config.toml
vocab_size = 8192
norm = "rmsnorm"
norm_eps = 1e-05
qk_norm = true
lr = 0.00309
beta2 = 0.99
weight_decay = 0.079
decay_fraction = 0.745
Each number is 128 + 32 x the weight over the matrix's rms, rounded and kept within 0 to 255. Layers, rows and columns count from 0. Numbers have three digits each.

# layer 3 MLP up, 1024x256, rms 0.122, rows 99-205, columns 128-191
109082119080174094122098118112160172168126149113166118059110151133125165094192142128188122180075210077137093139087119088210114157189164155116212073177140167166150063091117101119204096157115125
183141144071150074125078108182207155119146172098095114167108198165138129146126069131194123085170081164059132114208114156109171113140161171121052151127115032136124043151143123209059090108067099
095162123110126233115097150117151105139133121077106145123124143120106167130130122148122168140115097139091138100107137127106152143116126117116083088136133084114110133100151109162135148123142160
089118187127174130170146126106093171028108119109078150150165244146079133112087111141142072120048129100087100133191084119085116160146150123218051124151117186160162127126151113166113092161181089
158122121142178079093174148133141128137150150077167064120107159110137131168152087120170189130135117102132148157191131144121111117188097104122118074140144085145150100092172115110159126137110166
078141129098149113146153059093170151155156115074124117077136116126094138090174156091177128136146165175117106178080115109133132185094188140122130107117127122122131107139150110120113130105107109
108161115135134122100110109108167197116127127102122138162118109116065088147125174145138085146126115098126109181113129123129112108150141134156112131095095149134121088173149125126108121113132094
098150124165098123132110114132087096110109124068107153168074127091073179133136122153160160101159099137102131153167141123123146120127089132160126144141092143116250152105124138120093147105124113
099121100134166130130179111106187052125156142181110136109120127116107184158144083129141100114136106168106105116097105142158117201069120205117062083141081099172102140085147093109147099120113119
138125097132122150132130216136090154087159148093121120117139130145148112099119089103131136107108090086096145147152149161129132118113111162123121142036115052181110141119106171092136128093107111
173099137117143104084166112133183173067144099149162163122131123129090193133072171106194077128101127121168177155129143132090097211167128209129117167113093151143207146013139146109160098067112068
115095151073123115106136122129142122132173161138113129078149079091122157151085112204169076164059141127136059150133153108165147171112154091100129158101144163164184119085128129133171089106166112
128190161160161154121184135134111162161112147102100179155157159089118110117104173181107189089141085137093124130118160145106096121160140147212147128078126162128157066113193118132120105097129134
207126081147182155059139134088200048144101138078190215124198121167206161120101108165130066084133099120180118242178115115112121109140103143132176161039097088074113122067144123172098075156134105
158165090157138138128147214114088120181088131143175167114106148150064146147129117118149111132185153139121094134119093135061090139125117186192116139114118124100123113152135101094147103162098120
175107160131142092134126119153214156156094152144095117165146135151108135146157133158136152168174112157149041197104089110059116111164096135198132132157105149109011089128097110075121079130065080
103121136173102150142132129130153139080173083105134104078077131144087146054097123135119113159070134132053161147132133119144200198146126109097132160081079120157117153127158129102175153167157096
166105143103100102161153090133141131140138131117105109180109127104137125151086111125133128141126171130122098116142140148116170121114089164149113166135133128131126107126106144123118103140094102
144129095110154101135149147198173173120094154165053101136169133128149114121153074116132085115125129142102136168133085099149130106161149126045148119083139119114162146063175174097094075107165101
113082143103139189125130113075099091100062145112167129097153104119082114164136203139152088158141167169147098166137114160107115180080084119126110148094139189122163162135141149082133073092098116
136127201130184096132140147116094161039118157105134071080142103150029176109154106128125108098063150109097108129151122160112093130133188104150184146130138111157121136122150130140076153122101135
127181214139163089143116114163083121107119179182138041117083124155067089149172081125114050103100165120122106145148135189095143124133134107148065151120142086202076125061099155116124157115128142
148178079065132184130200090121121110100145131120081137130185173125143172125157123186136086122157096150079132119099117113095139182151120156156092136105107060139103136102163126130119098086107131
085210189072101114104102172111113108119157131149097133179093154165159122045105107149182099156098182097150114219151148087138156100123124150150128133133077145138118121141198103162178071172186072
095113112135088159114140066180125175136132115133158147085126094110090103108167154106137084053173145129132124125175138149129135114125142150120102163134125116133143167094167096105109155102133032
195146125114105136145148086173071135128115124180168178172199117125139160127156180156109173168105168160161136143169083116132098155116142111146152166129104085141141108093134117131148071160085069
083088107125173148159150143148197165084141193090193120105182147087076117144069140143137179130146158132120124185163131168096097120177164125224139076075081142171105179133133106114163118065121108
076163136147133120104096125117124116112127137159121145122087083127136068137120152141157117084131110148155124200138116095146165145082098138162174143152080130146136149169146151100157147130173134
142141125191132121186059089113122122165138143173137120162118215127164166076033119147122125162149117134108175139119112173103149193095100125191119144154143109215068140140167187095132071117114096
146122116110139150185136156157112093177177171179089098097172107073103110085167165070124122104147130143119130228161127068110104177164132136201143157133091086156080147129148156113141137065143073
065128117136185111153145126169138190087161170140079140154134175159135122061143147145165139151039130143120162197167143101115129121087087101146084151157173098155112115069147168133132144131154134
102122149146082092144123113168158145089082117209086084173074100127116080093118142183133108180104189129138062125137144141138187130145149130148116185090125116136063130081130124105149121089145090
098121112155107173107151104091176127129118187123161115146142144101144162108131094136146154162140085106096162116136193192144117113084066145093113165122108127104124123134101102147107140187136073
129109090121112123124123096144121134101094156142158124190206111085111129153075132100108141117142193104138147132085164145129122114174130107131124134138088106205090113087087158106127137097172134
100107155133206129143163150144125162106096202174112081108183141171096109125166104159141157093118096101098133251073095063101107173134143108100110106134089076140085075062072139120089156114122152
112175144112132158097166110058149152157129156090115107177134090156107131149167172158149103163150140142127159159152117194076117179077122145111139160126112107145158081164111118183189103145127044
094097129149215104141074176090196098092176166126138133147147196109160115143136140094172085093085165121147137138155089093198147203103100167165076114086147102102144154131135134161109145125158135
109112140163168129177116109129126095165152157141072116115118166122136121148107176125128103148181087145058159138112140173114093132122106121177068143118149128126082061099130130131179109103167097
130146166153135109140088099095109129098174101162095119121124149150154111077122140125177132130125183152142083148138126110132171127051128138149156149100152126150188122039086140157160111194120115
124097111102119110219144081084164176163089165247118143200138102146048101068153133095137108075059128167152100156164104143112160162068169149142113124095125143145129121128094095177165077101082137
113129194215182155116063153107161128170149207139132065098133132139133128150146095066143099126164147093125180128151115102163162122092152133110159150179125066183110161135169190143119127150186083
183129095123092121178111108102091090059124157080146142122186078146142149130180169181142113155126102165115178125130076156131175186068144125141164088138151125125082140175101138146165112156122110
188099088191148131135117090122094134108097151141117155091100160087157114096066199132137124076153109130172135248140174136122147109134162132114128181170155169142137083074106118090190099111172104
149133166125144151128088137115124166048105119165133160137137173120164144170187106161151152104123132127062147138153099131088164094134187123157142150130125067127169081097171122123105098131130089
150139166086099179111180171067136163125118182209086100113124125146157097115147150164145133098082197148074101113122101093107111189107159127110115163159083170142097171080074119139111117110137105
175131136104110150118130100129136140081104122165143124196131204120132181117131197152160142085074156099163155172136095149178118103086132168159140121119106106122154109099112130178156115122129096
075129100162079155116113089125143154151163126134098066112079096149144107092083149132139155116111157108134124136211099106141174130083086144149148170152051107136102133113141104144142128120163121
177139099151150129120145113225140126129121113188071168168151080094096109098121150221175106096085146160093237182177147175130125141106119170176114145131147153176131091106169114145128140096120118
107208185159179122132083156098081140118134181108187112141127083162142137139156125132154066161120107121103041158096107114149134164129165152151111168172122077173050123168145165052128136221106090
091045127202085135171144135188140104158075156118108100133106186124144096141114147130139144056180142109160126136133074120165139120151147128135133175085124152181088140104123153135118061138101124
075089121109126145172120172124137161114083151148109149093074179123098097151136163125169109129114145078131109203153137124213140148135153090170093084138154159093169107143187066116114133122116088
142068120152095106131104109177175148131077101068096067109113177079097130133093181129165144120119142108114120145163118091123221123066162132083129123170131178143107146100154091150154120120134120
131150123092119142163119170082137117181160103174110086171170171156080152133112078115128175137101134154131137142161112146133110120137145176153116141083133117120181135099193119155136110176072100
157166142109117122157179129119114142136153141100145142140128112121127155130101105094141133143132164101124135134118116121130145137103095162121094171107088121142147131110165139157128122129115125
128124138158118089066120126130164108071137167115130114121144204160132165093109120122171139120183098125141152114093143185099132126120170126132080086082137105148101096094076114150176132156109126
116155161109074122102084130103126143188141171094118096108098067147147163074120161143122151086103135171121108145163150165149150209108191170130143125135108122129172130162128092142164124145072126
106109138122116182180118124162149124087112159108122129168115115083124118128084135135118157123102113107000139136142145114101130091046099110150109140156141173127143072115127133196119141119090137
115122092132148128113111123124159137090091131116116105124124136125091139101101131130159113139147155076097126149107119085182186069173168209115154125082093099116152173110115082156078142071169142
072143094172148135157121150172149087130165123124120114149112135125139146087121118043112167110179119120079165177166093172119152126128173102115070159100126076131128219066108124050123106111126110
086132114136090142138148073140151082066073106180090068138082107190162125092134148205178138122087099125097126174138103148137185155148128141131131118109132099158124071116163101122121113121124144
164129151158092131193170119136100094058102182188070216232076152085121140132139136103142116023160129144055129151113120099151151102091183141141115128133141086113129113052114097182140114161153146
077168131162220112117128151173084164088134108229127199116133192127155167164169111109136135163144143147160089117073127118151124089056132075112115174147147121075081138124108131152160080105123122
073143095205133122109124146110157118109160125094090183108130093105095158097173092187124130190099099122128170102110099153129150174121122143101154147139124147122127076152145150095161154088121100
080121154155107128150130048119187117099163149143110129107087140194057126165152118112165103087169162125154113153144058158193123123066163127155163150090067123124139148142075204109141126131150126
162100125166116118142135162128064120146130134116144108105151177134157182144115145140138181165124077127194058135120148113166123165138116131066135184211132113111131140148138117149089134116101156
147130134186180101096131112162142179136174181142166040113113082107150150092093137106216093112090108039158100216120141085175196099166160190151089141184122097173139118140180217151110086111133124
173153144070140062134115187190107158132118147135062157201130137086158058077157160125081125106171114084081105127069142110167111124140094140080078110084095063153071093150159110112132128094165068
061108141111165115167107132094140123148124164154113148192129179093099150157099148076175161108127123134124068118122133130109119128089104159121137139130149125171160166097158147157179105140078141
130126143105122114088128106142125181140160135102177082167176122103140168121122073090121115205116195071100118136137103083163135164112121146103114158137127157134121134126143102115133161130125127
079150126172137177136114091134191132141188193092172112116151123154132179151150138131097152132198077123123110114142151133144137145155117143171081139087124131141105168150165160178124076089079139
074130140177118121120111140145161188145149143132151131191141118124131159136100093169161141062164145106142074141136116148110093115133116147112088115121127154097150142128136106098141133125102127
172096147131135118137145076160159110141160132146083146111125131167100133151167147168131131154130226144092146110104055106175073111133184165139137157176129105194061137089160095107176118108135142
110171139167180096152143160156123139126096201134134181134112108154142141133059204171117157124046122131122096155180118111079153094114196120167143158104122150147121141172108168108136110108114141
102131143139166105115138129153131173146172128133114077136112147132093129142147083088124091155163147166120148155155118108109136126142111113148084132132104147125083125127085154138105148084109121
099180139120137093132120076154115140116128164109071133154087124177162167144173130116157174140102092160152112121136103148100133144104084160160116151113109078125141180077090103087113104143120124
169124110136130109127174104164141098131177122115149122124125111143162173113079137170162137090130130143125212165135116119144116143084111173155088110074104102176168163167121158140103102141093083
087075140139153159142153080114092073164138153134128130090128096184110072124112188135097058118105168152081084175057132136069086137090094132120154090163120080161081096142144197117151121137079120
128119146116124070141107165127152155113162122203113185135115154065082092137141163173108081105167126136159146128093120153118148147091120139194142117103150160161136108108114153115173097162133100
126149164114139126173151090144119150113119186079126135165112118130138120114147102154117088086122095188051069160151143099115156147063191142150107128162081152146134089167145127121151125152144109
187115171116115146119121134127149113136176142112086091148076143172167160126137130164137146133210137132158167157125120121164153173125172126141163171189110124105159150129181092148105176073116153
177162150132099118136136085084155104121107156112115151137137130111108155100172133148128097155111107105056147147187117085141069151079137148158175158094062145152075125160155096141190113094104122
100119092078135125149127093107152127149084137114175076126153139103140190158104122127112128127175150110126081153124158133121060132114119163152135113077134135131147106119183106094083157127097131
111136137113195079105104121103150157087080170174118081091160117104147170098143165123177130147143148158043186154120169128118216175158079185137088112112104102123117141114103109114153128099071123
131174125154173085145192152105104116101170149213123135117103090080114171097102139147091132168204189119109152119117118158122105157139114142130127096154136148120172156126088158094101186116151101
117116138147156199129122100088128102134131141188120123074088113120064109111110120133170092145128148166105171153114116151128145117123076137116086139153178062179142076145086197141096126114175099
080138081129128125117103149106197125091125122152084146201164172098052134133125151179196094113090123135151139170098107159158138094148149147103141092058101137111126108103117095142143081120154108
086149120162079108127108127143154141138135117138114143143162050117062120174103140083139148143172180132049063136096089102110140112147163116088087094112145095217145107138112143141068119134138102
136134152152154077150154130173132113124161165145108127120096085132155132126067170115152149091169132136111186163138131086126177145104114152102141091093083136154128126148195122173108108074095074
163143141198129120130091184186141122097117109172136098083148127138126167065142144109174078167110078115063150192123118132093115156111141114164149167153126142189114098069175136093077128106125131
154126170173092166141124108110108111076136130050149146094144178136122161078091147119140098130142163134095050134127107121107125161148144154187110130175078093140141084073133170127153040149123126
122142108150134155135121132182137122134214114167138122139171058091123138112234119153159132120135127138127158140145104132080160101111139143113104107122142123177111142151138121150100095139133118
066082132170112099135154114158155189099119106156136120144108155114139129171057137131105115090076147107129093117218107079111147161166125134142137157151108172147093125073170113135156106107168129
084133123106194108173157146119149150115199107154109171134198120178077095116061154108180165086144192074124128144140099119106125164065123130125109206114154143113054103158155093159115110143164122
146137118129127161108124135156138191012089182152079084145149164136150092108126147194121122112116129097125099116105205127161093148124118106167103145151136111164063204163091155105147118124176122
116072095120155107100089097129104113095091193172202080121150135077121165172128085120113155120094127174080076131112163108167129139111105157145145143142111134162097136113066099175132160106133116
136130168170135099183088167168154130144101116139129133099176214139129138100113124150125143066123091127053175219132090130106158152134149126154157082196099106222117110130090112160093145113047040
178099116128116130197127113169106091094144137175120088113103154107111126134101162121118133145122207182173131123108080142168160165084087121131117157151048154171152118139123164128144164106098145
156138146148162162098114130137179149083087183125130111111084188099087089153125193151148071165157065091098106212126067104146148128117140148159122153135139145152154129106153140191092170104099134
107122165161191177133074089169096178134155181149149141107084164134146083158145146187130141114189116162067095150129121133146094160089101157116118155091130103157080100128083163084112081087112106
105109137178138146139120089165099125134097191109110138145142123134149088099171123131110129115219197119179153118162110111159173153083101095151168149107028101127083145142148164085183132116181149
136130111161140132162075133124122156150147076167097077172154151106145144181128140135144159110204132170083130137163135079119156182097114132100123123132151105141147146056169122133145144130114082
122164149108154107136130149115096111061134124138162111132075159136106154120107092128134114100108125111119136160145161161107099134106106137152120164107098155193149103110143151136129140133099129
095158124148171105131095099128170113142150127107074075149148139166171175102117137130126108146073188148102129144161165083134123147116131130149164148151122151160084111088140208094083133170109124
154170099178142099109109102112091105116119176104148143165107153094099148076113108114175148171106176112083162175176138098099179108126167171145127098135132112127090107137060176154165143075131117
139077125143172113083160119185119165111176191099110099125081116136142178148131173188161137109164169057164156136170109207093127129087159125072121114125096112136131147173100194101155111106130124
134101159083147186139153135136117104103115194122147131158137124064124128086073175132102163085087169049165147150127093124180114097097174177156155143101146108123154110071130117146172120172089116
131115105165116086104132190158095119083127142137127199125121170157200138056107140121132107110182075103150139135140093148141114172141102145120122138099033120180143168154146132128126107132156118
# layer 3 MLP down (transposed), 1024x256, rms 0.108, rows 99-205, columns 128-191
072120119057148143168104147163168175200078196107129122115160157140133205147137144125109145084087133142139130115154151172140161134118124150137175148130108107166158118121139102132134081152128096
178099127090158082117153188143146077130158100131132127127134125086141167127174123165151076081162055157141161143205173179124150117154144149129104112110126132112157156084168086156077068095151151
113152104105127082134114114090118119124139111135132185123111126134154147048086149166163178111100122119143133093164115164167128143114092096138133113118149079141120085122137094129162120163141105
159102103157165085128127130129164147097100127067114167209138160113069178157096152033126151124105183096088125114162143102106134044124074140127114072136175170107172107099112100102116103211158112
134129123132136124107101059140102107163185125105093133199134100090072134145146103188171073060123175125145114106112062076145199142124185150170132106113114073190105152162145149149123146073104124
152134173080126133091086116056095148135099120104125152070142160127160098100122151089118073188115149126157151134120177153119142143120123061081184099199131164147137105151133132128149111143156198
146140121164100182085161092176122126113222117118138155126065135123136126177119110131147137155150119135108134143107150143130140107086127111058096162110063143125105162132158139116113137152103115
147099116128152137100129123141171186143195115146115134131131123120200107159173143167101090156104139097161106106148102099117119151133192151094144161125125159130049187117116181073124112147189107
126079151192106118130087131113122114193112134115145173127145162142111157099162107104096126112163133117168087105192130130091139145167096147161182099142194174121125130125109072147126176084100137
161070143084124116124164107089113124196091164155110117116095138135106133103047129142145070123145123138139118105142130157125107121113163124100139124103079115185166136034110126125170147107129136
121093176138128163143125222142145083131050161155086113063168120172117099142255135118137126048149037077156098134201115155085157122166137140096115193202096070166128122113095142070110137100168113
158109126113099150134073090077190123111063139145161159115117104136130135109154149135124127114180122152149164140161081157131140113140148161145198133202128163110170095146151074121134144184113094
128091112183160076119084143152148107180146088132139156116146159163129159110124074140144100081162126095161154136174118112111152080105128132104110117172160088147114146136095140081119146115138146
195211182077095131154127150120126124085084083129175134118175137069120000119189142175160132145107128154172120044123159148098093154087105175104143139101161133094139128087140095059063127122164162
154101160181160075140132134177109138167150072128131143116103082083045118155131114131166146089143135213145168140083111154159141125152147057063144134126142178145200157144120112122126175135136119
129141082206107144130127190148128135161088066077183126148135164103099103181109102133079175180170146140140146122079147126076125112180080175183130148125128165083101122116126115067098118096122174
101130073114193121097108124150079096089100121115092174059134124147215129114155120127123174146086040138172133136130102100200087174119114125041129083159166162131112189131123097059150138163156145
115150121095120181114187162114161115130121152076081132141117179110091100183102144093134105198156079107137117078157170160144127111153101126124102128096135126096129119148156146145152115123097120
110097120153096076160156129158059115079148134154123160135079086163172146159110137097108141117072177178157130170204051137126094091098092072074103144093093090162106097075136116099163095162131138
098091121076091129067107046116144150150154093142094109169131128123114135150073183130153128157144098104149145138169072129138195150178170147168144136094204127137106102082137081135091085122157191
140126086149186121128128170076141112086131106093135121152134106119097140137124106144079125168149127076133144154108165133138068103110154154137151129129130123117095085059153161084132161136116152
110111148166190133174110108094122065103132183188128139129148129117129158166120073117092155078117092107212080151146102108143093098159128161103138168119100173155166132134147150125102121056143167
094117165122095142074084133075160144108080105143147094151100178128130146123101125106136122186169172140135109132145099152129113112126152080119164096132151130117123139134104122109166190140118135
068053063179104098145114101135203063129090116110211104136107123116144079162146163150154160108107127090112131091130185151156178173138060089172125092141135109141130160093135097125136150182128102
128100089127118144128117121155104093114162084132167167119149136148093113147120094139118141105125092112098164125142091117129174128076131159141142135157116089137128179090166154156155125093114125
141091117135123093145155175116137030133107115082085117144164140149151085195131181075091141122194120075143148074137121117124149137155086148168104065144166134136127075123079126137104217120118096
140103067123125156121118105087153101137187101112110129145082135147082148140167092107097119066150130158171179116153173109121107118096106091128095159137094078121125207148089196118035146090146037
117116085128116098090111151158114139135154075119116088099143108202110115099090123111123156145131152132195113099162109148133144058137155097109048115111132132140151121125125173118120195127092222
123136177159158079102189167141214050127089148170129045076132177124090133128152165087122122105076178150084220162142104163133138093187114121155134142186116113174055096170124179081187109107153162
144099142087107116139092194122078131182126146108089127179140129113114137110133132073082178151161096046094094123069094170131159133105144196141065064134134114128174130138120093148086183126154150
090092117185128108145089100139141120121072170147088141132126035137079100155149160127151185166114129133133146146089102084150090154151075148102146119086113113154111137121139088118153177133157127
125151126096102121155118104141129129124152139191135146185126126120142140132137121147185094156072147105102203088076155109111145116138062118134107108127135092142177104127129081079106197098125166
127111070073119113113140100187114079116157161129129052098135130151128124123151174154110104183064132045136151138097147154182179142105116080134126120176140183147179163123167134136147212124097132
105117117149164138182135159135067141154118136138087165125147093112144133125142180088140148077121090108167132125134111143113103115156111139127192165158110143147140114173155172094186148097119112
125125074146202135114143143146071143099052192102097208113113134120138134104096114180102177111162155128153120167152189151088131081143121142136118112119191190117140079123129094169103183163113146
148092148115108151155066098125043200118127163068196108122177144123106093172091231129153085109146160118158128202133088174142091162072127117098107168108133149146136103093111143160131152148077108
062201071149153202163092120112147105181132176126130176154181157124118152119152138130169099147139056134106076085077099169175096090209180203193090094106126101062102180114132129137089102110092146
143100135171140092154144092145100138112094174173074162183120124140109091137122156125147101066182113114148113111159105164158143118101176104090121129128133131156117129079106117120109162126132078
140142141154026105146141169079133162113132079147152113160109149161126141128108110120134165096113182164122181150096149149103106107114119113112138110128151159132183083103116114094186135157108136
128110150169152094151052131153161084066130127144179059093112192086137127125137137160156114168164166169136143126143073163150141117028145163137121144094155120129095160138071117082120213125123161
120094144173096126071081165086110105108105099125132159125143101104088095113087228154151123122135154125177168191094093160130088156062166147132144141133169181136144109172130169088069104132128146
084086151139117155162128154183171124119074101148100120223166126109122152136116163130101202157176022163130138241105080201174155113111103104197165059091091144081142156151147115158152158165100130
102117102207076119102079154103135136114088158102129156111118100189100096127131215164129116161118154152138107137183104189135110145180135107086110069130095111162184161167152127137049102085099176
138155084091155115085114133121086159124154092130099176147127111113160116085099116089097141131127112132072206121126139118119119133144128111120132148121102147095136157136123151116135113162110083
172137140112171156125094132126091125150090072124121122097151099116150113150135130189149146170104104125130073059121064149109127128135142131081167109099120140140099240122133116131197173147143050
179055143100154144106145118157112108122115114100114140107164159130102148160120132106132138090180083141134158089148134146146106126109135136102067170138175134138153180163149148149111179109099125
117125107108088096169146126163088138106129127140120151115133147139174115135070115077155171105124122112158136130147130073153148153124083111132131088199123155140129144139171111127085165167126087
135147191181086107119206112133184111204110062108087141142079102169165110176165136197127152104116036068117177181143137143170183104107131198183109113164120100125124135087187156155101118081085174
153103154134111180132146044148148129116103106115178140141124132071107145126147123134180078109095157102091113160089101094158128133137121162146104108128132155135121157160135079162119148118169111
154129148139134124159096140099175106219136106142128065132099131125178112109146091108114135116110125147146143150132168128118095171152048132165139121114139122164174092146135161134163106207121179
131169104164116139182147166154117100077131166150138146128133086162142115148091166130102146167137096210130177162154115130101113124101062082167116084180167101091147137151126164111164119117075101
151190114109114155114156078148173121152177125135171136154125130168166089138125101103135177128169146137141114114136150204115145107161133072153150145110145139145124117163134109122093119122146137
144086115134126165138145102146128088136139152141153187099155108153112092150177148144146152115131081155155147182156134148133102110156130165033061104146142153169077177155167130111126073113074139
119143125145146120130082103149152125108152134167119088145169102130117081115109076166129092119149144170109106169140163128116142131141162118117132136129096154173063115136123165151144111111159154
113077126118101170147124125146086119125104148147077176073102128131096172159091103109119145138182156093125245137104075184177110043102134117104152127096098113126125121064117120128126141119109169
113137104085109106119118145116126141199140080157158157118154067132111151106156106134130141113140148112202181057123132147138084122148140075060164129111123124112112134088085102068125146097089115
130097106120209132118147120151115108120144099087140140111101155126123119165134130098141062111140146117182160161137092107181158041094119122096077129152143122123137078171116121121074138117080125
161147141145111159157119197134077137128132135103129153130106173114145121123074109141121080101090051164129109137078100115149169097093121100126138134133159149181163130145123163103138103153116193
164146125085145103114145086141145070112111130142142132176105124086107101154149143153181121154113190112177211182091132111091136076142085125121140092137172098118134096174102072147091187145123088
116090150115089129112136053058132126153099193135141135068126151133153153134197127066128184084143199033141113179073134102154138129168147130125128152124084133166106117104123111061106150160156092
134098133120092136120098142066079199086123079127080156157094167103110117123127120113150115113095071108092175126077114155116144181083201159141101145162159158116174118038110127122112147124076097
047077109117109078125141157074115147136091163120066120126126158048146138189090116132116078093123154134158137087152113087172138117079099060151150120112133154117174112081148146104134130097086167
141113155110105126094193085126160174170117115133145129181141178103092083206107145110180126094186100164165115092074130165116142081123129097176112147203165155103111103135141135117138144149121104
107108105164118120157082184125088081151175131120121114100121124127106121139107087100106102151182101153166129100095132164118146123134124102142112128119051186149100188152124154133123150121181194
139143094147154132123186121166141133135149105179070161165109100092100081166178096124177069053126194131161167168112065132159144158109156160075114138061161138155119119129111082124078100096124135
178204138098163116092167121123126111140102086140089152085049168142164193140222186164117206112164082109131189133078139117138119099086128138153163118188054170121160147092148131155124109129078079
115093165103165151107119174122124187066114132114101156142081109180128144130154167104094093073061169171150149056173128079100115098123149135162101105111082148213108169086113117109141110107122174
149134126092164120152082198107119130151136093108139119136108138119224142113133125084149149147104144152138128180103124109088133172094121101131156178121108155103135069099144155103158115127171142
173113128121100146063168137116082170084148069121113149105094087171097112147112092150135143157115101090196162127109097100125065100141100153155138114122100178177121137125129149126125147121124113
098121120123166116152086206110163131137161134112116143168121133091075127108137116170126123145113125133153105148160138169139089121164132095121087110148134135095154128128149119127112163094059158
163125139064149174136120142124103100134097130146137132150147174093120136132131111109110095168114120118169121091100143111159126140153105119109142164130130095124127129114113152158098166145171100
089118088114142137122115137145115090183061149111152142165146174141192159117151106094070136145076091121137140120077150141127141070111113121092102127075070136169163080116182094127155139185139089
130176107122128152128121112121143153131088152081106114116153156162151136154167098124157126143160158093171130130128131102137134087185119122115095137137111103128162073085151152154083134168136098
076143115115121170122130138082124132098138111171126135136092133113192154134135078128126146102084109212132116100132129164120103134094078136118179131116117166105102140200129114137102147133124076
178179060116109096134119195165139143107142147151189191148127142187144148171101114185127176134075116172141111128114112077093129145120119095092094138098142109102115151119147060034146102155157144
119133222178161169188100137159104124143159162172122117091134083110115074097201174120111123129188112119069099139120107111107127168148145104103131141139158082085114065136121127121131111148108101
132113119118135093111160125124118122129166117109107142159135106102141157145121112156110048093146098134140106094163084094093117117155097106146126134081175099095108101158148160136107128155177114
155142103114176117111138096117153135131139166077106140104113127133102138158161108128161083137149118148146145134148116187124085095192139120063085124135154134109164106126110117144055095131096102
156113174061190176126117145108104112129083171121168085167135124098128121101143065107162119152101160129091164159125146148106145133177128144154161144188177105129113115139149081171142140154078157
178155063113097091059139096181166120134110121212151132148079129137086159139091108138151120117153144122174123122105077124106113107135041135109146176130120206147130133156124123105045119092153102
061117104046139133118113134142038146114092154146152131144130192134165116063146145107105114136092086124127086119102118177105113100100152136067093139123108146130137135093149095183125115165097128
102088141107140113138077125123118095123123127133160091164133139103146164148158108106142179201129118150177128141121177092169112083135146123056084154123153105146161186105145146103139134162118081
104173083179164118122093183119130149122129170118161086130137138137127093108123155149099137141164143099129115132167107107113153130138138100150084117096181115210111107165173165111103097162106172
221139165155185091123131118141129165153110164163168175127141130088108096174174140116155137049121115127159137131145099166156127124124122082127116124122171078115152123158101116139101140108101160
131121153052146147121139132126114134152069144127122119184126112127094176073139114147102086122109154113116134169145233087138080081133149126156153138159151135099112130139135148138086070127087106
115146151154158176158113109078077096193096140110105104083144110182173123128134093086110134121091106143096118078153185120124149178086108189124072113138145097159167125148122177171122107144127160
131110163127168096165181086115087112126152129146184143111174146120126143117128162109117143129100138020136105142093092145073140111179163158118171116187113130177177081114095056124078028082110104
104135091189130140175136182176143106147078104089148173080155106122145119115141104136081178100126121101109102122106187137126145145092116140134208169121098129092110168136158170096147105153081131
084086147092131154132097172082138119112108088121110128104142203146172182141090099157096165149160140095133122167109162098130109086098097162192137143151108165150155156093122094169088080094180165
117135128130138109112182159137151096145140134126091155122143075115145103112100159160107148144146124126150120127154194150161123094179137092084131159169099122125112116158162120108149108117090158
160110112128087116112178140153166162184159180170089114191129139077075120101128144085093180074122138143157139128080152103130092084097118123175173157124129167055062126082135125099179118136129124
170114124110149113100064133140128091161107140115159183133172144175167132102167174105112156112127150106154143130110114125127167144145055152118114152159101137106121072103132110119092147128144106
100092136082147120152128142110161128191178074168147164112161112142130099127141193133034152081114118107202140095134141082112112074111159105125084080114125120095081151150089096114169123110121119
112068122067142125116148064137150092059111105158144139163132157089090148089129144103158053153111109158140141175114065131145159118082133135126118101083111124103130106098135078168146155111107151
123080152128166038096116126153123101123159102124173050149076104143140099138126172143102128175142169138110118041119149093160084113131131085111143099121152129122084160141109187172147165195056130
122115138160106194116149148124124120064162150127083162119162151148071075086177130142144090150154103106200110189087165115091122085177146172181102126090179137194122158106129080161077089162120139
060142069112126075100077165166143152158059095104132116164127117086097162136107149122156150156132133118097113079136164114114131112109094133091154115105150148154101117106122093122104115136165091
070130048163153179129180107179178120153098148047124128160120145164116129170153150128154173191121114128121147062127168139070118106102081147112121154080125135068023122134125143131145146153138130
183117098035098162129111138161102159201112162120082103133137120143171113091099133197134104087168092122089178102146065086097130106056134204085121099152154092160200106135151116164063123091152168
116135151119100121068090070150169129137116128090202134144079122113078117112064102194099099112197108176184115110142138155123125133089057174151167105118153143086165090127125065095137104147104160
159184161122177139137080163127116141101120128129121113179123115149185119118080140141100112085118120157087119104108118116113120115053121144179095103134147118157164125142108129123120136130057127
113114087127168103125116174105109135146116079092118072111145113121112097139085119136072110164188143120130113127108181171106108130146116117091122120130154125113122120160189089147108168106124136
136085135108134115092068162159130111124142111138127120120147105162091145145192138094166131130102150076124176106136155087156113148124111123092054059174117158147123108140113169180170160103196114
178121166148107069087101141153128090100168142123120113176106118092118151140198113138107124095178170115162134128105177100138073146109129128100163096052161068109099125134098136065132147125118151
142092156138142143109134122139135136113107127147124173166114121148157147130149169091090173183131191132175180139118099138075143070100140127132141135140085121115133113165160115070163131146148140
144169089067142182051168088133149129137078078105129139140114161112141123192106197158168098130123121109133115198138090149150092133170140132162103177150090185139153113087170134079116123085072175
129148143105084125111070136109124145160135093118147106098105141137125130128092133187099104126170154123087063176145142128120126102139153125105054130141149130185157108094087141133065069117164148